Weights of a small transformer language model.
Architecture: rotary positions, no biases in attention or MLP, untied embeddings.
Each number is 128 + 32 x the weight over the matrix's rms, rounded and kept within 0 to 255. Layers, rows and columns count from 0. Numbers have three digits each.

# up: layer 14 MLP up, 768x192, rms 0.175, rows 296-381, columns 144-191
# down: layer 14 MLP down (transposed), 768x192, rms 0.154, rows 296-381, columns 144-191
# gate: layer 14 MLP gate, 768x192, rms 0.164, rows 297-381, columns 144-191
up296:081140166168129158105151143090168152206070207158181127178122083133073115105121143078161136083168132136165093086137161127158143182082078148203183
down296:162134083061108127091120148095111148170104160163133093169100195085162154133119126144131115075181144084126150126103172155070155125149126116128131
gate297:094129136140123122048194132083140094127114084093207073175096113144122157111093061146117094142132085143132118124160105101138125054171149110091134
up297:202065110133097125119128057074139117116148146148153080133111094126094111097148163120152128085121139121131129123121150086124084115101122090140159
down297:107107088205147111072085074146133117148122111188188138126077102170139120141104184136154074125136140126144084119131100139139205109101116163124152
gate298:119147096120112108109154112083123151139102113193127082142127117128071156088131096140144151177095171111082131105142232076106109096117099129127129
up298:160153186139144111065175130110152146140159102125074090139121105169073102100115112094128145093155105143073164109160130127161133122179151197155133
down298:107060132152098177129087151170113140185127095141094095137125076153109128113090116119106164112090105136152152114152148074188125152077087105102096
gate299:120156115104120076086143185092089140156137140113115148101136146100138132131117142146090107139124107132121094126138111107145111090145112115091122
up299:148107112057143103156140125148155137144121142136111147069126106097146158141083130146149165169068131122140131110122131155120126122167186158156095
down299:113119155101120195111141138125138127181091141142153181161107156182140136148101145117078137084185093127161097130130166119118137140141083113165168
gate300:135102154144148175144072129192125169130156135147128106095108142151186165130110138059105087142063107118171061127157122115151181071097116182101130
up300:106126114111149092108104072121111172108125120123132160138143126116114126156209157092158197132072165098130130127103113089111150135104196155164105
down300:170105131100094110098170130085125102095087192112123127131128148132128188139127120105103099098156134151139197167150104142112100121089096124148130
gate301:158075135147090090048115123108105073087151079157166133151128121147186102104147083186125079150153155142127115121156090155131087088155181178146110
up301:159154125107140137131174108173122117111170104157140180169061150085156112107150125122151132109163128159094138061090101074146118110100148156135175
down301:160127113144128113118149172164092101108132143142160141100152080153128097143116113105126133107138094145117151150131139156115078126134094053129141
gate302:147124133077092080105102095117109119167116162076164081152179124119079152108127149213156101157081091160073224183128159147118119133157054218106186
up302:141163107131162101168132037182189144129102065076134080170079150126146123062116138151170131159071139129207132127129093097146119182139120149103096
down302:128097190107128165096123112112083117126089138098170129123182150114068131184162175174112208188173127110131179138167131143142112108148132126151125
gate303:118131146089129154090147093088130098112098144102129082148112162191101177112175170118154145113143114141079076074153119180093119103072104132114139
up303:131161117208121143091134099149163122123077100102184093154104162108191137066150179140203175142129108113124117133131098130182150123133112175200014
down303:176105104083114103117118156137129099123072094115151155119149113141158144101088102138131161115064174123131128177164127169159095170106147108139101
gate304:151103063139114148114105135122128075171114151163064092112138183207154105133074114130170147206144090154117109056137179142123090177171137147116130
up304:138122138129112116163125073197109106095065148116133124168157133130099130116107172126118145161183113194173154154128080110105187092124157072156178
down304:156114148150062097095101180123146164131104139161168121095079143128105149138138188128127045135117171144102135089090109081104144128141087127104159
gate305:167133133123110103081125195139081109165137097123226090140081149006113123133140101114098078143166102148153062081105119121133134161149067136124181
up305:104141149133134142169127131109151167127154131139090163140056154103150148127187062183143126122149235178103135176104147054123120124113172113134151
down305:105140154116157159113103143167185094102155132095148115181117100129159126155142133125126093096099085130133157126134145133127128100123134084151115
gate306:106186172136223149146087158136119110144133180153102076154125117127126104090127106106138162163145070125081053145120114137151146142111146097149160
up306:144128068123195176136162121155107135155148105177100093082102131121163184106169138090111183175115143116143143098152129104106138153145127115167116
down306:091137094122084120100158116157129154106081148095169168183095154125096163080134079158157103122157090112103161123108118117147087123138150121101133
gate307:132058135121168141096125093156078127133132116146138071133148043117110179147090113137137148091105158088168093117128168045088092078122120100109091
up307:114120154126087085150087073109098082149137127148095182123105210087138181146137153134116082196121113149105145130120149069101098150137135152075136
down307:167137107091166142095098175150166107118172118185105115094166100101154174103087202099142137099079157132096129200124144127147087080116105117156155
gate308:118126132119110124120085123148090125151117144132123169103119084133097139090143160148123053100131147117088181093132141147163159102083109136094142
up308:110182156087055108141173116136174124078152133149154137115127137116116096141133114162149183132156115105099161102128095102074119126145132129165120
down308:167171149142091148133197092161134121155112119148148142155155183089147123146157171126110114108150115197096157126135116135124088151181156150081129
gate309:093145118121115175153147151207158179100113107215128141110104119137134129094143165103121089121157060178162131084167147132136156100128086139155122
up309:139122146149177090122159097146110155148114135166135130103148100131100173091098114123179127080105050111082090067115126151088106109101103104066171
down309:134065169126172150120067099136163130128152113154132134148141131128186111158189209172100104175131169102173112143105177123082146090143145152143179
gate310:118057135166154112147055112149133143123177123103145126133142127136161131084126121115122187114161088094066072101141165187175132126149154164109080
up310:084123099147095100173161051112142117153137165074163070086104118175084123145086129151110101106212161134114122082100145128116146129098145094100143
down310:160098136101145156110102154147121067071072121089075188138137172116136146162112130107116068126065126076120161086166071108122160117141173114129097
gate311:149100107084133115135118090189161116142177066102089151144103125094093122166145162127099189136181096167118118091189192128136130082089130143079135
up311:135151084061087111178163126087172129101169154150125155156108110190127134074134110091105130109114163128129182086167139128138171143100152112131145
down311:122140096112105119203079122130121104142051139143125115161104096167144095124144097110099172101090187126120113105157137106130161114162110113190118
gate312:149183147188095130107095174222123082158099082151156129104129121131143091107131142147178138086127141116171105127170103123115154162196145138153122
up312:181220120127087089147130096115108169093103117139172117154156117126127128159173129182083172160148118150077136162108097152177171098114110100103103
down312:086170092158119191184162086098126141144128176112135114189085121171089075140131093170144145117116144099095152153077114131094128097099145099102162
gate313:152111105098089119118209137131057148156130098156163164138134138128136066122108100107095081159127150099139145077099148120144148128117114065099134
up313:102143076129161148144171119169140166101149080155177084189140160119143109121097145144082133121090158112078123142112132044094166149151106145097101
down313:071149155148125150134133120203177035158128117100136139088166108181114131122102065116174150154163061109131111138139142079138140166139140073106130
gate314:188115143083118057158148139127116130186092126125143078145112140177096131092113202108146130102137121150089156099123168029123136134155154091166159
up314:172192189144154121089096116138181174132059121117080122148128126103125169193121120088129159087110112146208109114212146151112096108080116159125044
down314:118115158112115083102147140125123184113182122140160168102131094084097132108112151132098070152210104121126155131136149139117161176099146135129193
gate315:068138141139126088187069096157103101105133084133076150067087119082157114154091089112113163140140126098188144180155096110070082094063137120148124
up315:148102162176086101120085101072196125085165133157138099149120149158169127120140112084172115126139135106140174082144108118126161075115111186114156
down315:160136158139124124112096163098091150118093128123123102099097087119133140133154139123158118180114107088121126116126154109111155117149100160186089
gate316:126122127154129182128116162073128175170078107080075152159134125191129146072083151152123115130091154079111142143133139151194149093128105178124081
up316:144145175122157131089133175113108171139180141111090138130137164129186060212135132150087132135079066130126126153146134089107146137093062111181093
down316:132063131153145115175084122211123102182142091106070113179124127139145152142129155144084133091122124162111093137062119070094140123118195115082102
gate317:098135091128097109086143140083127160096131165153099149087151173106080092095169200087130175109136125180160145122070141155180086110183109096110159
up317:151131130185157152144152120118122109137112126103127189108061128133162120139110070132169119158149109130090108086162134120089108146187079125126187
down317:123098168126087137170112156145144102102098164090059129124140111099169191149148141151081116128143142144132103109123149173113109168124129130175122
gate318:133108099086132128131129115128064140134130103106127100137139110139055145166126151135134111097101091157144106076162073135121102133110075150126131
up318:119136124118064098119165106150140109148096137063089169164148170093131164134129184128162119207143081094155175182129101132191126083081054150147157
down318:106121153067120126127084130176172087039150082100124089101154125122122110149128121136099115128123070092132106129070174175162198145131136125131106
gate319:120158146112178162114108162067123159129133142182117164158132146139141102111197144060118182096147119063093154144144150179132156063092165149122115
up319:169159135081153079095123146143109146163136161125130145067097201164079136065171087159124139122089142134097092095195111100181091063110161099118114
down319:147120105111119095131102095109167160103113091083125120161122130128192136115147103077146126158085180086101195115114161088114138088078127155144180
gate320:130140146084176091137147111096110106107118135152058171164154095145163153167091161094081097138071181051104113103149160088127083124091104168149144
up320:154111123166163194158122110088144134132154076111172127077136101141161127150057149085134086083101077158190097193111132122157126144125096123101194
down320:166143132105156158116191126133117129103199074118154157189116155103138126109146081119150102114160080115143169114144111133114116105148086101129061
gate321:139132154143121128143065167112193123096107081061122079154143079106101082149125120118130177140131095081126085131089151188071145110098106123145098
up321:150158066192108098075108175147146124122125124164124181164079129128169126106138131090172159065158123125140155131125194121123106134118110090180155
down321:137112139088101130083161100093156088137105106099109133083174106131069154179092179115104168101057168126154157056113108052178111150105057079132115
gate322:116182175196138123131074092143091125138120130127165159074071179145137107082117153160185124150176143128182132152112124157179118156125142068083114
up322:083190160120137127137056163039094158192102129128102154079144191123075100145108130147129167124146159157118120153141142113156104129163160133144136
down322:181123135086139144118070153120126130189086091108162130199130077108142177088145068120088105155116103165091100132158122123174138106125068096207109
gate323:087157050110092096186165115078148070180092145104148175121164117154101156095166142125124140141098092083113121083146159193167121182173154106109136
up323:107145054118155080114189170186109110059139161135155130131125068111105098182145106138121159178129146108101080134147124074067114122160147125122126
down323:134179116093118141092146215144127102134119140110123126164134149115152195127085130151158053144080081118121161127164179109120125121074178110106167
gate324:115114135105157078103162126112178065119197135155162147135135148138162094103109095148115157114123106199135180136118134142136113139056169113040065
up324:102110164083141113137098132093148118194143151143139120183131128109107092114148188111107148094092104086123068151155111149155109166118133064138061
down324:173127135173100111145129147106083109118145145148104059139137116146128132122124152102125145126125154076189133092104161133143079070149092128157132
gate325:130129146159116136103126118151187112100119089089142121113129085111122118086104138135121161091157177098118177123193108161123127093057079132111146
up325:102138143163159148142131119134173141174114119117131112155190095099159123169148123046079092157158149160130062161072159079150134166118092155130102
down325:111108111181114113100184119064119124125152090122091132091133153150127125180104149121170078103134041207132092167105089179117130130082173144093106
gate326:072123106147143089124131195154115138203124196126151157074086146128124122111158140184123153157108104107144125064117147111139132108134079119120096
up326:190083098153156111101123165148136162068162124148111143067145129100125147171105201140124178148136109153092084110098102140113161155133113112171085
down326:086098172090106088161151127116139118133059134125098141109164201163135157092074143127127112111169129091118174162068109102138121119149128147135149
gate327:125111213163049107097121186069184111061183152146091177133088165116090179169112172148030132132093184152124136067160105125135137148110113112112144
up327:096149139129164129130162152096110137114177160119155149124127081129138088126114105114123171107113084171110141125099136134084085121170143154088159
down327:140110151085113128117175167092161155136154108085127137135113103085139096154113167131102103116134139150108045126175138137152185150166108116091137
gate328:090094055115151076093178132114148096150178114144128170102107138107134105097088087129126062150119173066122164119101115094096119113083163158063138
up328:088137141115109124105177098082140108035165173034134129119127125172077128132094178104091151134155186113177120122116120061162187099150096131161111
down328:147127105171144121130095083158111145131096218108176170143132088177185098154104110128148113179175115104167100157082142111120184114177091113138125
gate329:146139100100167128141104128184090094150102125134123138112114149118124097173139152148121097153083120112147134103118157094101124198055115110094076
up329:149162087168158056153135134103073139066124151083111120146126124134160183146154123098152079122139146122086135098074103150093123137134132100096171
down329:145112170081059084031137195105081163129125142133157095173141102070111109100170128117175128070102141104144138134159095124137118170112141089105146
gate330:124172103132080126148189147147069130069115176144107098132174161161116133160119139119134126144144128165132093123091145098155101101154071088145139
up330:119153121141116091096144175169142086093112107139116098136135152068160130114143159135157176093130097118124096156152105125110157152084133096184155
down330:147104152127133149169130115129114152130096096111111130101191092112102103149087111124095094138060111119174155149127094160120110114132146096098064
gate331:103111078107125138090133149101123199079093172067122134147149118122154137107129143072139129107130163129117124110163150042151108145136124141108155
up331:146053109105133173139088151160130119168113159112116120083154155164206154177123075107140121103147128116107149158135164153144148059066081143133094
down331:098140134078109172128103117155076089152076181115103124146093132106153183135128089115095132086129213143127098176088149110113130173133159153170155
gate332:105116094132161075169192103138141110141109159107148123138194136087122114112138117147114115095201118142157164174037207159156134049087120132136110
up332:130110067143209113172159106173184122088074135109103115102133149081088147179134118135085098108110116205186110151111163143120070140094107111107148
down332:089140150130160154135093091096134147092117090110128141121158155127162101156055135148197171180104127129096147114126114150151151109174157133168073
gate333:125097156200097136136139080136153121147183168178137100160104094145155108147128173114107188102162134078186096075153105165175195158137130148135090
up333:101109133096143067055068158148148131127097104115174145108129113101067171133112048147081119165136140213122180114170116151154157087116188135125135
down333:133133122138107163115119128085168160135170104199127134174133117178123117177137093104143046127160185153151081167121153097126115155093063113159105
gate334:125122171110141126082124138081083166146139113118108076180132104148128157141161163076175127158134045159161104172121141077149138075190056116141109
up334:151087117185146124112148066117174130099132145124196089186131142171135068137120114197123129150054107145119147126146109110153157168023108148139137
down334:151131134123149072103141157090077088111128108118107147136100100148136147076166086105114091138152198115116091120130123075163050112109113133158113
gate335:153147138124159128139103073143115194130132134122177100144081113098211142095126157129068152169080147115133096074086137156172106126116055106102112
up335:152053163068105136141086131148108088133103133142162124120170146125064186092113132147107151098196140083159118108120115125175202117184099156116132
down335:128121072100146160126101110206145118145117105094108170190117131097150121143137097113126129103110122155143135118170139152118119139151171063083121
gate336:113095157062134146192115091169126135114184132182125119128128160165123076075125168105131128090129058144151141130164149132119125126130199141151111
up336:171096106077100145157180150212107116084136113076151073161131075081161151097120134112082088125144136132116089079126171138142160093142136162132107
down336:139158114106119159134137138166118177125069179043082041127130112134046138089137134074092091100170149138151109097137165157182144126084148077162092
gate337:153153124171181083170118101142113144118139184054079134127097169131167164184136104159113085071125093159146149129056110150174109099107096152192127
up337:086074155131156121131160080162146176172094075079086150126133126085091159162088118100106211144132106111055080130180109156192147087137191099138166
down337:101092135173121195133139134169092122132135066127117171131186085131138163081126135093152107072085112103168160210151142099136100107193119143182117
gate338:091063166129101153077140063104131115094119127170129122125099156084136186073206112154162133090118139107125111136090131130130147170147065181047132
up338:115136168167094114187131214124125172097165138104175149248116141153083110135119088123133140148024143115138155095100037141100148140170190146115143
down338:070155144105146144165138082115180095083129164124118179190111148077089174083070115152115081179147120150103046119072106124146120154110156094140150
gate339:111140108077103070112129120157156114136136119092190164153159118120199158151142115046139134132139136121140155148096110095136150201145097149134139
up339:092129135142132125090151081123158067148126131085087144112111155096156088216160182100078104102081180101151108151167156134093159148058105101110114
down339:117148106150133129176150179138149117115158128161154162122167158135154108119089110119142107115126107075111153123140119066045174129150088129142153
gate340:094166135096136145185099133145116113119123116108078117139145134160119088143136087107107153093164133075172140129190141147123147102103148131139123
up340:101160124102136133151138082177115120100174104128150142103176098194131148141143094156125155142165182040132084125187123067147133177177161183142121
down340:117085062125133120110152086089153146155181119070127097154182166110137126133162077101096136100137163170066102094124095116082089090136124124139163
gate341:121123157192146116126161177119093068154139147165181141097148148106137119152140183108039102167108156141115057114099184135182116137123078091166140
up341:163137123151122162078114144114106095126118127195101108159173146122132134068133115164038110142132217135119107169119101175116162134198093137181088
down341:120136174109113147161121149130108125148125124099128092086160155157161111161125085195092191151139152151130112161093187131152104132114122103145093
gate342:170100103131163199186136180130128128125126117134088177077120174074105102074128102092118156182123090121229105083115189137060127134108156052162131
up342:097088059154139124143163125125148153141156108057104185145148103108103112117143148138128198096121121109149156155147153098194098070162119125161090
down342:196150145128124064141132151144101103124077165116123102132127166114113126108144126201121074096117151190067113143116138101123144151059114106125090
gate343:136129107142119191093153061114120117045142134122108112142099124074100091159150186141131125118088180128140147166123149139165094162102094078104125
up343:074114104131117120137125129166051147150133167104086175149085147155125140149138136194127182156107091073096132086113120126102098096083084089153096
down343:116093081117146104097091135089174074177125097088156169094099082066115141105113097115138108173157083164143142119161143132174149135091143072073152
gate344:148100129106170177071096105070085112101175082147140116087142128163097116153089142133146133085079080099143127132142158125084106124132118159101094
up344:133112124097175180114115098110141146121081176095159165073127148108080089155098144131141201125085088164146090152120133157156071156148121160100118
down344:160182058176149094150176159118078115143111179111124130167168138095152116154186103126057144118081134104132151145101107128118141123120128112147113
gate345:122113144092150080162149196155091130106093103133116132082147148095126097178104130051185127108100090131169113111156150122189142114104107137137200
up345:156148166116107125130110191144149135111177134060131084075131189145136105091121184152154148198093101115166144103137074118100116164114162104123097
down345:113106129133158105114140155129135155110140144139127130181141156118118147133137101110141099138152117171164066128097133203122151118108173141127149
gate346:104106106160166123124109130075133137181141133104085132153138171131191181101137149172086074159060155164090142098095120085126126133072162166126072
up346:138141170110151172154143100153133100108096159072132139108106133109156090098132167090139180121112119119158123110089164121101119178168130170150155
down346:153112094058101119111096197166172139174178110132083153116140051117163114117118124180114105137121154165138116106146078081155177119117168108155125
gate347:094124135102164136096103193185124136092139078140138141065125107099063151091127089090088080132148139126056149116144065071228119072126080139075111
up347:164093109185094124142091126105074091107138135127123152139092125033094124132121171142167160147087111159107174097166041083149107135086120118108099
down347:073148174124112160102125118087070083128125127171124038106098090116146148108187097090097093109171128151194106087187058128144157183064126162147082
gate348:063160140159224114190139100136074184139112139114109097131119112165063147147172124102138132156073180113151134116106144121125148076157143087129141
up348:144158096103139175149079112155112114162182174111120095107129149034173165116108150120139153098114141162124172159118188158151116143053132125146104
down348:082149103072048149131133114115143112106131122087099110138071106135125136207124190066131163105119144132114123146081090048134131156136150131114177
gate349:159086044100031177104113161153152119158122133093125169121143130131094074149077128175124126088143119093080130069125194162132080119093113135178163
up349:148084136076105094183100116125135139116143158121104110132108171123147116104111209114184207135069105132151147156073155107146140090160105052130088
down349:066097168180133150103149130135165121124138114065145181091106154185097120100090110149146050095107128086161175122157066136119155129137132129112124
gate350:183035079105163123142132140155147099125129152096116128152144118136127144164142151167120171121194113134137096090138064104101135104159112124157147
up350:098050091149145105093199107149107155124093115155175129136102104117078117134167141140117127118150137104107105151185084110173134153114124146093088
down350:112147196089127109121101099147157144110155174145150104117157111127175161155141102117153084194070067114123074187100182124165154111104089157089176
gate351:133082144096128139122112187077114108117151137191128133166177133049156039150152093144093105075122161088134090131172185132154135133145106125160057
up351:160144127177140114094147098149138161165108121109092082057142111084076074144115097155131153115170087154138136123094131104123140133117093173136124
down351:159124148181178110147097121103179143116157197096140153200152138099137079110201118128159142115096108107135145104063088130130147182150108124150187
gate352:117170140164102130151118122094140146104113168101134093155080159105103051136130145149165088125158148137172121187136141183147062125123124115100202
up352:076173100134133136092198121096150109157157132149180129129180176144158129079176148164190112169103172110145063149079151108084179133090123091086114
down352:117147186120132106122157129111180202099119165138139125122167132143098142135162121127073112074101142175152162121184124152188140134095133098093079
gate353:121096137142151075131097100159111085039116103061182105085061094163129162187129134140153067076161173151116076145116108148200098141141125179120101
up353:118114089149149149169101155115079140138184086201137098091132124125125113153139081083134134087181130164166160106118130139129156154173097115144118
down353:165127141141082125185042071134184146145123092174158096128130101182123186151117085147109032137173158140150198094168144145120119129177120163102100
gate354:164114103148179094052130122074083084161136159187096174018116156130144142139103167111121147123121124155142119121052112174151106167056129093107123
up354:107079133147128152129123101115121097113153191177124154088124124165190153086217145074123152114184136174163113101120121214100131095101169165152123
down354:123119104118135106102066100100136134073100135155062135123110124221141114132143089076105126130053107083147192114125067122087164171138108134101096
gate355:139136121130100139139137109091146097173141182153102183141137159148122104126058162147107153166149097117126136140137124116189112108177151131129088
up355:111118147106138144092176157194125163132121106201124139141082184214122122132063155092126185141141127184143151103130167116158145143090113123115097
down355:128140150125184173161112153179127086139145120144188085163176136130124152153122110114151118126070130127093053145177088096091099096049114143138104
gate356:184156082124101100111143163092163124147139168185136150071147152132184204170121113087145130098148136177112165064092191125202134151166135097086125
up356:114147134117121095127159086109168160070143138126116156154148175142154128110099113147131087156193103117187061106124130134133066169092114111141107
down356:139173137067124078122111096113137149107104172140157101108140135131149150131145135181134130151130098140163153106144159194095143134169136165063088
gate357:146137109125158081142143115118102149068123103162115168072160145132136090092103104074118202081171124083171150123163120106160087118148127175077147
up357:153153138075107086071088172134176078152187171090148167075122146151104075097041121160145103142100143177101121156114143137163133123124068115114077
down357:122136131134185084132121117137164202119146115150115158133163104117127155089127104186138093136087117105218158128115092052120143123129139149075191
gate358:182142097141120179141143138066203104150191137092137109109163169105142145062133112125101110118131075111127103113141096133149054084153132080097125
up358:088123053218109094155123104104086151114133115103141158134084127090154136176113080090092151093092123156099112156098130161179087105171122128124110
down358:137054146109162111158159129120090152127076156128145099134127115131121134094091117114112167109104152171129136075154097151124104128115164092117079
gate359:107149103099137136159200138109107128129154165159105099134190108067089075154085125102133210123151040097118072107108112102136110084075119124104140
up359:160131101144096097081106141149148109167193128149156231107179157145108089086103105121143090125117139150157151124119141171155084148137121165131129
down359:128117156151149099110053148151173130140176108174077122121071107077129156165190126121071088092154070139106096147172140121114092098118137158105147
gate360:074102148096098154119165072175094134186153105135126116153130139122142151146148148104158125082160153116173170164112142093165106159151139152109113
up360:117188125122188149145140094153174135152082109030108148130166088107133140122128168136171100129134106182131115122104101150128134107140080162152110
down360:088092113120074125148127096129075144149173087132138085144125104099045156132119109142146120129090139134154148101122125131167139163177187116061148
gate361:114152114146092147134146173108113110146113150083157147107110148127083123188081155098113086132140154177136126116104099181173124133127138116105108
up361:089108142092115079123187141124133174085119120150120121148137074126155096167149144101193147113089108165185111151124138095154075101144182100179106
down361:198117114129150095134068158107146134102115080188178159166080112161147132090095083102120168120089123108121129149094158117150165110099187152123100
gate362:158160138147085193153087143161091142173177122179065128065069173110164133089138130072166123154063122143182151123131109102109132149176087137143116
up362:118140151099211101086071036152158111089119108113117154170134073093088117173176112134185136095155085088121028167112138068112071110142163041120109
down362:202129176113113107133110175132084163165117104121140083084157093146078117108085114206110082134125083125159087094144141170167125118126132158162109
gate363:145087051151147131101104159107081188181133178165141059136101137191109080107149150111148124107112108131106125109100115136107134148123106128135183
up363:159134147157112098083188111081122181067160136090123089161131122142092135169113122118077145104069134163082100110104160166198102129155109120158132
down363:106113146119097097130112166089157135143168065138149177093136086155128171065159133134167157134199131124113112149110149099126163110114111110136185
gate364:190150158152204111164125152130134159125123119134140151091096106113112140111147075138124092156105092147101186169099155106161123106140077133059139
up364:055132152141113090074149134114102102134138059109109128121099131081112147055101097128132154146121106122161154130103107053133120145086161217075108
down364:160152136131129153096091141123168194158166167178141162129127155137159135143168164164108122148084138178139095129081101055159131143063190176144119
gate365:144177101123085146132076063158147102171181089129099139143101186125099101127155162124179110093145113127101170148107156137096162147113118151131146
up365:104126132099119118154156140073122161225142126109117120127113109132161152175127140147154133116096142073117179091143158132093108149117106145178167
down365:128134172174152061105126127158215126151099115110134111113102154134131187141095161157104105142115157100134120086137149137128119138181128157138140
gate366:154117115139138082138162137179131105105123148131156126099060121143119159136098089126157138184188137163126104163173124136147135119112081143087184
up366:092095125132158112105119157168170165134097138130165097089165169076096144165153116129128090106155097122079082096090144073114092105084206177085136
down366:061125110157141158121149120097064079130170185183109111119158070088150061153180130130174106102108139138093130184140121078128126124109165118098103
gate367:130151117134108166113103076141099160107164072147129186133145087145108144074116105160086122103132070127140147122069166131141113157097153106157081
up367:118130127109126150109121116161133117126095136161140102082138088191102069131187118141064122140084155171111164108182102150138191080112151133104155
down367:129116113122087148155163129110140074186141127060109109128139112132098047160107088145126123176065057163130113136123084116137165157159213123131108
gate368:160119140145094164091207071105174173101145153162094138118139169132144133137174168118124188153179153132086155092179138074083070136115190143145147
up368:163096090087118109094137117093154115115153140120108073171088087092122094101117128128141101147136115150118155101198086092149098141119111138142105
down368:119133060161136166116122121129166121160099116130071135144138138130140166087163169219112129147111152088100092152129107129127103129136143104155192
gate369:115132122127112129112114117109105099170113135158138116173077148110147145128126135151161115082105091145114114140096101158127168061151103166158137
up369:140093170138153185129135148178104144122093145132160116125122063131081127080111065109147151162088155136104117143146115079137116119095123105142139
down369:121141148102095115106075147141130137141126168122077164046151132139150161112151139108102093122088113094075119205096138177171135081164127143113152
gate370:161087190136143097100186166070162087127092101155118145114086191126104136092071106143126118125099130109097172119130115139106166131149113092107090
up370:134135118161102202175125170222095172162164115094095184139129113104169148109089073169149174101123148177173127110116115065167157114081112125100156
down370:134176072140164169133098140132129154094146141038070100137179188151116069138100104160167134127091125140107065100151153142135071139154146158091167
gate371:127137100133146157140102155091123164138196097080126076107128166157110124113138163127092184133174136140157098162128110123130161114152127072056152
up371:137124196130143157078136054129134142126143156169150111144149146169111194153148145091167146130179114102142176089145126095157184107115165103144147
down371:061179141135156134152144103118136098146102074145173111145081188080158124104080134136140111080105115218174085087119111105135132129144129046172191
gate372:120154118183142133183136050130148118159104112190145193168102154089115092132152142081132045084118102105127127154145143136124128129052121159139129
up372:150078135093102114188134053096127157099101083140155139136115118140121069133105151127182138120081149141150131118153121142160094089144105149058117
down372:121059109109087156132098161171071146097108157118142110111117142136125129120108115142109166134131124159079150125101142125131147107136138120122110
gate373:151117125141090112122228145139140079195087170100098109102152148140154073181111095171143091080077130141177137124090134098140136106179076175108164
up373:156138068143103082145123130163156125129164165208092104095151114126151102097119106097160096165125126127138124060062162131118077166089144184140167
down373:138222170094136092112139115119108111165113074096126101134082144154116167158083120140128205109103126142097101083154122092116137113159133180112103
gate374:155106034178191097088067074153067146128130182105149144165105159124130107108164112159126094061150159108154094138139105117128131171102171073122147
up374:096102140137149198099152156141076124132128129104137098082142123166198157129131140130083093165127102182110101093177093107152191130080157157133053
down374:113156088172112111088092130181130176081096108154043155117113149120090091087113123121104128114159145174100124137136124174128132103159080147072119
gate375:053160089187141158083154136054115147147195084150167104127136137129155150121104112134163142149179165115141087145044140164180123120100180100117123
up375:132119150162095142141135122110161172180127134147089181152156110131140132119143106115099132127091111082105137111103117216152136075115143095131175
down375:135175141152101113108170099077110051067124215088169120118110105112145137121205143156178088119147143097170192128113097149120091108097145123149030
gate376:178118127189173124154128137130101139105060146123096145171160142118144159089058166120133110061138118139162173128212153133141170158062132080122076
up376:140132162138076154156108110137163201084120086142137117159110129065132150117128145109096107153120184086110161134119196167152094147100148143110164
down376:109156113144141126086100128164204163155098104132115189110098172120148145079144127204166105106152085175148137123066134147069182169153128134109150
gate377:120118169127085132132143095130063118111151104157124101124121081175130111022122128117165083100150155106113138186120189155182134133139088193120147
up377:109113138137045109176158120189125141151116092118118163078133098067088126109120125150150147108064096119125138109195133100112175142136152096097132
down377:126128154131123158076138187115106129162110133094110137121108104118154100149131095125149121152145125195114158120128139110153136035157144071120103
gate378:134125136122121105101089127087108119127096142164100165109145134161166091101116134091191092118125135148165213051117166128113109152129168070083169
up378:123158114120079039180016122157136126157147155115083147148060215134146129092110112140158117053120172178146128144119153140135076108109181101171141
down378:095088139127119127149064156129103102158121172119154117091117144156081168160105128137085107158105129082129129115148135136171098161123119065075131
gate379:095145109091186131134146112135110117118111124140124117152115141143104139119146141140131154137087125105150136183104120095122102169139094130153069
up379:105160141073107102089043136133137106170098065131147151117071127182133127152102091157179066169098090102116120081161148102071147096112092076125128
down379:121201090128191065143158140042136089110151124129172133153082118117161105123125105173138143125090127157216142138165150169181183159059183099143128
gate380:156129157169106117103124170123104109135130108183093125106192118205066106132139155119112216122107097125110122104064185124183073084134114103103125
up380:173084086083129189112122159147142119116108157156112165090144114124014133107159122109159086089187055114090125120164107163149144111125111101101160
down380:074089102184101115144148106126145058127136087125197152140115117203136074158152067111142072069108075157071138147121076117171124063149138190130153
gate381:168091205154088103177190112115106170141160132141142107135128144134184084056181085158159119153151130028129125154141135187125118099165174138105085
up381:063130101169188100161168166116119163140134119087136129058137124134139154128198138132102111176071123116112118073166125132142143110090077093091210
down381:117144111094089080164156152133129081100052049104150131174132144091077131058162167153136137141185092124095143100200119187132139084109085084099149